{"num_key_value_heads": 2, "head_dim": 64, "norm": "rmsnorm", "positions": "rope", "rope_theta": 15300.0, "rope_fraction": 1.0, "attn_scale": 0.125, "init_std_qkv": 0.0353, "init_std_up": 0.0353, "init_std_down": 0.0, "learning_rate": 0.00627, "lr_head": 0.0108, "train_tokens": 138700000}
Each number is 128 + 32 x the weight over its row's rms, rounded and kept within 0 to 255. Layers, rows and columns count from 0. Numbers have three digits each. The size before them is the row's rms in percent of the matrix's.

# down: layer 7 MLP down (transposed), 192x128, rms 0.18, rows 26-56, columns 0-63
# gate: layer 7 MLP gate, 192x128, rms 0.191, rows 27-57, columns 0-63
# up: layer 7 MLP up, 192x128, rms 0.187, rows 27-57, columns 0-63
down26 078:127140142105126166175182140120143130108114096145115145219091109112147113152131141135163160082165127194121174098115096101175090102090115109156087133116122157136113148146143102051138117133125142
gate27 086:133126149160121103165059156097134153108192166153131119119121078098106137074120134206140114165100090076118131134076167132106154120085175143164124169143080082178101157108065199160117079163121154
up27 105:121074138135125134175153089139121044131144087130165170113147118126150074165153170109157139091072185138131144125150118138172045118089152213150178093122132188189153129209111146124082086133152113
down27 088:135137155136111127190231129102150122149168125122090157174148132151135167203148100124178161160154181166147133109149097090150105142077139094115123133082122191135111102096124088064160119099130150
gate28 096:119083127099141111164125095126194093092095119137200131054219110144177170084160125111140126129096091161127135116167118141095149143140151089149156134116108144103187139161130110161109155129097113
up28 092:089065182152139075179128136161149103141064110081117102127096127145161122171114049146119138201138174155129135081115127139070115145123118092142120144125119126138178104139114153092183126195152104
down28 097:097102149137141158143051130142124104156095111146133094136025100077125083123085131197109108145100131050181148128144148139113105109133145099125148153172169131111151147153098133100102173143157097
gate29 096:162167197100157103103093136168132109059110132121107161130102145114128100126104155161172151199098166114112078144102155138131159154156122157113091110131147135152094131141157178174117089139152166
up29 094:128106129162124175116173116060132177093144121114118112103126093119075134123102116151153127058194174154049142182137147134128128161120104213114108124104199057075121095089138151143162109095053134
down29 096:128168167106131168178102079125108105075192157165160049114156122090165083125111109133096129170129159159183113104076151130085111053159121179074128141109136113109147156173082132130151126151100160
gate30 106:191090135099100099152153146093137122123084096161084180068068123148134136070137106139140135170146155156123117124118120129164166072142114126113177120126205162152158090095169120176080147066131090
up30 099:138151114096084084159063127134200133118106155094150122152119119080144072136140113104120165103121161134106190103150167122128160110133079025129156153162067117166158127098146177066117099118166177
down30 099:139160176108122130102075132084095135124120137124141090111147109070151155064168160150095137163133140158139201121137173088135113115078121108123159079083126112145224202152081102171136100113130174
gate31 109:095110131108105092119188144132091087076141129075143169140123138126182104112174130126163142124109130109104047130146144135076149143129139104144123076154092170114166081153140179114130152153124061
up31 094:113173084151131088128112084134120096156145084104179106156148143065100121171114074155103107122157084135076182088091140105143126130160176147113168161146133133085190116143120095075145132119160160
down31 101:124138149126063090117187124066100152135091140213085132093102149208131112092113126110101249101137134153127090139142136180135138137135119122114172145118145131122113121102066105175083126144141108
gate32 118:126140084140123105092135128141123096076079088124185099126150112130132104105123112173143137157127098118076077075135119086202130157166063143102135157092092158139072098154168194149148108127070142
up32 104:141140106174114124084120099098146173107147106116113126096101165124059136064077135057100188157069115131115137123107133182034133159112129113125113124121158128146130118120177120121160134116155113
down32 105:097107145092167163136068146125103170154098198139122140137072164143136197127150067143123112129117181113126121118064139158121109132125112144148148149188110134079142115139160125089109118137069188
gate33 082:177122187120094138087148113152093108150130115076135096119130153092137165044151085079124071176123161113073088102156127129122076080112122160154111117143154095117109111154125103132081139136147147
up33 090:095114164164132145203082086099125168125147135120160088149113152117135162164097154174131127137117173161159147143120105096133143066115107137161150090183161190157118117193136120167121143158178116
down33 091:151108119143154111059010173134135162116148063053129082134116177087126156045169117138132140159072115140099122141097148164102130066143161149113181129141198078150137135169151142180091106119114119
gate34 109:123056135191151100169120129102077137125124177058087080113107186149202124120099139144101223200089113099130120144109107137144186148155135170109099141075129102117146135144110121111187142145113103
up34 097:171126143140135140134134142186118161118124145166185127068139150155144119135055068173159173143164128101154126156136146138176147125141085168140110057144144138096147088091089175134091137130136148
down34 101:077119141148123082124049082135156099173166094172080077130146114177153115139112117166146144128152144106167109116148092137130147134125151134116142174146103151167055111102170117136095123129129160
gate35 092:143110125171080124094150104125175083190095109137173103088120132138158185119149161114130143153078158110106136165064147187136157101129145159101112151107074147111165142134191151119160071162130141
up35 098:127138144112084095114102101151131104102130160102114144175113103077135111120109150158133090133147139112109136120145012127169119135151071100156140090125106185110172134133101089120148147074135103
down35 097:211156129109092125152203143163176126159181098125124163127126148158094133127115128138112152126146174182092157146090131087083080128074092090117153107159113062085141177188122107110089110141135097
gate36 104:194106137158156123073165080123167144177119151085084132079114128147088106114085149185117166095136121211110109199112103143118079126137110123077156141113084108139148155121132130157087157074158155
up36 100:107127134135107175083233115084109139102139127081126153120143131187093152097106120121098052140189155123115151143147164150129070154105143125106139155100106165168174104114068182092128141101094122
down36 104:134166074134146153160191097060120144051132156125029078112113151083147155167159131120123086118137153105135109091132141114096109125117172147086070149079120126111138163083122107102149121075105129
gate37 102:099072091128111132161136170095097140200164137117124122140173139143148168138155180128147150156100115136114204174145161133105135112150145206137110138181182169148119126099157125095122167169138098
up37 104:147229175132100110127121110185106173099116113159129148094157073158144143152129125091084108118176139109127085109163118120151134091118140115202132112122109083126131134129076125095117126148143104
down37 105:157123170150144154118136153160151168052072100139047132138102143121127150156101149141106157173131149113110089087116123139122176088114141127106124096070085088102158130145083107138106053103172102
gate38 117:162156131087144140086120124182066158119204172162169159152139124098117128171074165149121117104128139212124168149126168128197163141108116118102094163178179089169104162126128116169134116109102099
up38 108:109052139052162164111087198122099111106195141157132152124137132100101120100100114158117200156180145159135160164151173082092105126121076150111084125109138115121125115188162106098113118076075096
down38 105:120183189149140182139142130107124115126159179109155122193168129096125039148157062114124124185102153087127097095126119153157105147150159126175137055182192110160159144081069182141096109131106135
gate39 101:114149144141136129137124091131191129186130122176120084131145130118103123132114162040141140154114093136100153153103107117123130155105166183161158103167159118164103099137150127116067125179073164
up39 106:104156098132131146116142160113147206112074137141156160138139153101140148132105081165123142145105112136164182155079135114106180105131129117158150133117048192123169110099177104139121092155139134
down39 099:143097146072110144155144116078113070112118120163134096144130112110117133191096160115166151104128087154172161146091046154134070148165114134100148146089169123099082148174116049146135141128144127
gate40 092:153093139170186099150155159123143099096141161074145121090134072130200116114118135082094083104063111046126100103127056149111154129126074113136124110115101145193102102162127154142128092136185119
up40 097:130117102131147123199145129108130099114117136126131105161123120138154145181101085129074108101195130104141098131122124177108123138076127096139154101094178152081120041119121154169133114117174181
down40 092:156094155135127078172119139103146127116111097148163143069114160128165100072163072151111088155125093135150110150168126203145139126158155143134161134120144105140157071084080133179153119093115107
gate41 110:229119135095154084101154166059141168118161087133130171119143084120112125202081137092190093206115127140126090133111102195132154077143146187118149143122130146081111151169160127154123182115098131
up41 098:091139150118095075130145110106140168120198134100157147055148089114116138084139075125077086185087110074127068088197159098151107189122139121096160086160113169107123099115123153138064115113138134
down41 106:146094103085138143087071134121172143115162121123116138145168138120093090113102100128116135121117073123099133159142143143071130121112091077155122128150134070161120083113128112125101164140117144
gate42 103:077150135153154162181135154124158139137061142111120109148078133146145125109035182178121145165126158171109034135107118133140162148138162107105123141141111137125165111167093040169118139070135079
up42 100:158088139125094131106103122107105164119094133149150198112113072171142092110119105119096120112106132071113042108143124109089074109123112103129124141103118114123151147143102145062155059140061195
down42 103:134117141166118059073091160140098159168204130122111131175112081126111171151102125126107150151117075109114131158176107111133185203091148158134148111170054127165106153160125099091145169182046132
gate43 094:121103141113119161154167138127143140160031177133167114125150077104131132106153071170113141134048075151128150125100108136114174074101118153131167156190126154102141158114092157112138119105110144
up43 099:140100112108085147113162104094129165162104128100149150123087182113211102111080070162126106158130074165075091112126155105090129107110147148158163108169148152146135169130147145128078083089132167
down43 094:207117101119109137128132098101078099182126177096127138081111124116147136218121119134115119103114120162108157070155117121066138101075093111123166124159137122098104176126151152193151092091086110
gate44 107:127124065136114089063140089141142130111094121126082161076096142143126135112160143156052144111086122148077138144109119136122165115091097131183139084151131130120136080129098131096092162151146108
up44 098:134101079143142128098149109095140099151073104059116116095124123160109102075130126150135097173102100127203152118174172152132156159099103121155159088122160066163075125130136175079140172120183070
down44 108:087110159143119154153049092109101099103130190130118163135153152166131147089148181115133113165099115116106156145165125166145154191101129129072094076133114147112134104157135191132084098085104136
gate45 090:104149139123156123147095192078131096179178135093087137112122144117148127110082052104175134152124083126135122136054119120111172116103120150139170169150106177099166115178151146123159159100160151
up45 099:166094104088129118117162192136098144162134107152118077108102111164135093113083071081095124061154175140137147140117100108108130162165180089134145071160111089130080111118122099106159137149141102
down45 088:115110130117068102146209110102159060120151104141132153120085131142151163189127124108134164162145135153173156147082075104169112126153105176125068114128109175116098083107164152032195117127081135
gate46 104:125097115130125149149148098156136143140162160114158068155135073130158089068166128119166144131133098143145138124103100086161212069139098110123173104162166135151098136123126119163153131124105203
up46 107:103157143119172132127118146100104133129089188128129177125090120158126126067086159123169155051129152097080112099207159076096164139105176145118154073162119125150061133152203138164206121084120123
down46 106:143126148153163114111013137093126119158160122162123202118115146129119131092165120118147092072133153098100162116201157099117126153115183084095179120166176124169140086183074116161181134160111159
gate47 111:069135158114103129123110085114056169191142136111140116178099145169137119130103140145141187149178147122106112154148143143145036178152156112085110115170107102130103152151143183160167131139118079
up47 100:126160115142134164200085152129124131119110089183128106089084094116126163063141138071216136141088119166102150128109168140134079142115223174148166142078167139089158115082115167115091132118143082
down47 103:200121083083139084177157124140184149157100058083165139109127133113136092124153126145111187120141127081132121132096106098072161095100125083155138126085171150074132111112141070127138053148146114
gate48 101:149083134059096158099162174151208102085132121180132147166124074132101110091111132135153132124197134112102115123132106185113121050101129131067141182206125134160170162082080123167125117125129098
up48 099:171127172129077143127094133139141101066176082116170112097140165134182119123157138135061109137166093072149116095164072097163125127108135145157128116153100085122114119103148120103139077105181113
down48 106:110107148123174115140036172110112101156141118110075203105140118132112137162098161118099151110103118127131176102074127132161110021132094127112133108140150119072134083166135133121108105150100145
gate49 093:190117164108089166145101050136140125097146182143159069139232120167156144121122180141120127156117145183082133149117118148108176141135097198100079180117087137114099144142116126152125096139139159
up49 100:106100043135122110174064141089138105070097150122084186090124202111165147054108163169042160174122142056153124175144143145127110121163105114129127169160108151138092105141124072177091151090128110
down49 099:117173125137105161116008106130147159141165079178115130099126126122173093181137138118103161170158110063136134130098121228146213131195130132134133139133142134117127120091098142115130068107171143
gate50 102:118097140152109119146088131113050153106141058099107087134095156126136166101129143138133186158161100145119139202103150086124139115105084116106115154163148102136140114121214133131079158042089065
up50 099:119182103144080151128144112120155201117120098139094089144170191141124108093132134150074078133098144154187107124115151097130160153100117129140148150157140123156117130084135169154185146119181127
down50 102:103150078031125159138162171154118049148136107150117085086110137096105182084103172144130124133129097146136151136107138103183096118166077170110064191168139079096173135088125113156155104111161104
gate51 096:155181060147137168105112103180150135159080134103130130145144115130136105100115080085142109100049111145136112145100113124088135131142113139138083170117146143077105103110107131139136161164073096
up51 097:089147126131070130077146185114164136089066116123085154157082146154082107122098137119101080132121092138115117140140133137145181100137096171154098133160085116094106145117143136116112173149118072
down51 102:127114189153121119139089130118116114114134120110173201136165172154144086120192102123108079169098074110088085081154137175061154061128124120139134162126076135149102086183163173110134151112177155
gate52 112:158139142143084130107153100192190127140133130181157160132172099137071095125120137116137171121148125133167139171155090153125125165180119151143160127087127148124147093128116137128112151181108178
up52 102:119069154226148185138113142142098160151116157177106103149105159103156141147148118154116184144114125104157153123128148138125098124063097090124090179163150146105173121166130184154111126052154112
down52 108:143158144105099146102203118149132123148119115104110085132153083123217137149120163130120119146136120138206156139138135127161122186084115089127146145168146115122178175188103141085123155107090109
gate53 086:058154159084152189151091135092110150105161081153136163116130189114129121110112176083097127190062091113094108174146101182123115153102149136073125158153100164122160116125154189146115143153043139
up53 096:123131158096151061138115127163097124143142153118120096154165140123167104129138103113121130177076126144107160085119148184157143173086125070099123137115124119129137163103111113114123153072093145
down53 087:097072086173191117064047161194150125157119142121180125085127112138098129102121138132170060131109143118120113163081176170106146140177149138114188108168130068140169116131136151118087146133154148
gate54 111:166196042135101130091147131119068103198112129087082103132147144104099164118151175132119123131102196186124174145158124142126161101197149064134083132117126111183143086158113109145075118140128107
up54 106:138103071106123131081145107120117136175128093089191111175094176106157117116179093139092236121141136140105108085124122114139141158106157054140157187150111085136084106164157164148128124130127127
down54 102:141151150161122116108139140158141135112118132110161120147180143130172129124146205113208117133150074165190145153103189099130152133196132255116167181103135120165123132149128176116155182089116135
gate55 100:092111131162166104167169141129157160127161154045127121084149096123133104148054094186074131145131134097053134104123151123142162090147179148131089116120169122163143071067167089102061165124140117
up55 099:146073149129112181179120180079107119096187085078146120098191158138099133142185168110156094135142083114193099139149129152170100100184059137095108146122133162171143103193125142109103106154076100
down55 095:109219115136081132153120087103107112132077092122104099088100105163122140125132114168127122128184110164077154196131119094098100079128174179147163152103153129140165132123099133123158061072101083
gate56 083:124125123150124160113089128105183127127039124111117094137173182067141152156166138144121135169151178159116133142105153133111143175070169115096103161186135120053188132094138139171125157153134124
up56 094:129175137161131148149179115172146117111140141158186169119074154099123175138177161181146092128149115176121099125136217133111140123218124155118075109131158134122053121136132145153125118147129185
down56 099:142146127112079102117226092148182133085122145105115100133095153109169152087119237154177137121128111135123136108135124049068110137131125138092124105074141126065170157123165180156077138110135114
gate57 091:071166081121091120097146123184151098193105131105156134109099100101207161099116131143116138155140137092061166155138064163178139074164089121134143168099142188180184145142157127164147129094049117
up57 103:158112183141093143124098169120115105141187133122172142114125151071096137135076145132144107136130148128156068175148132079058173138121186132116169153111188096138095122140105149115152128148160135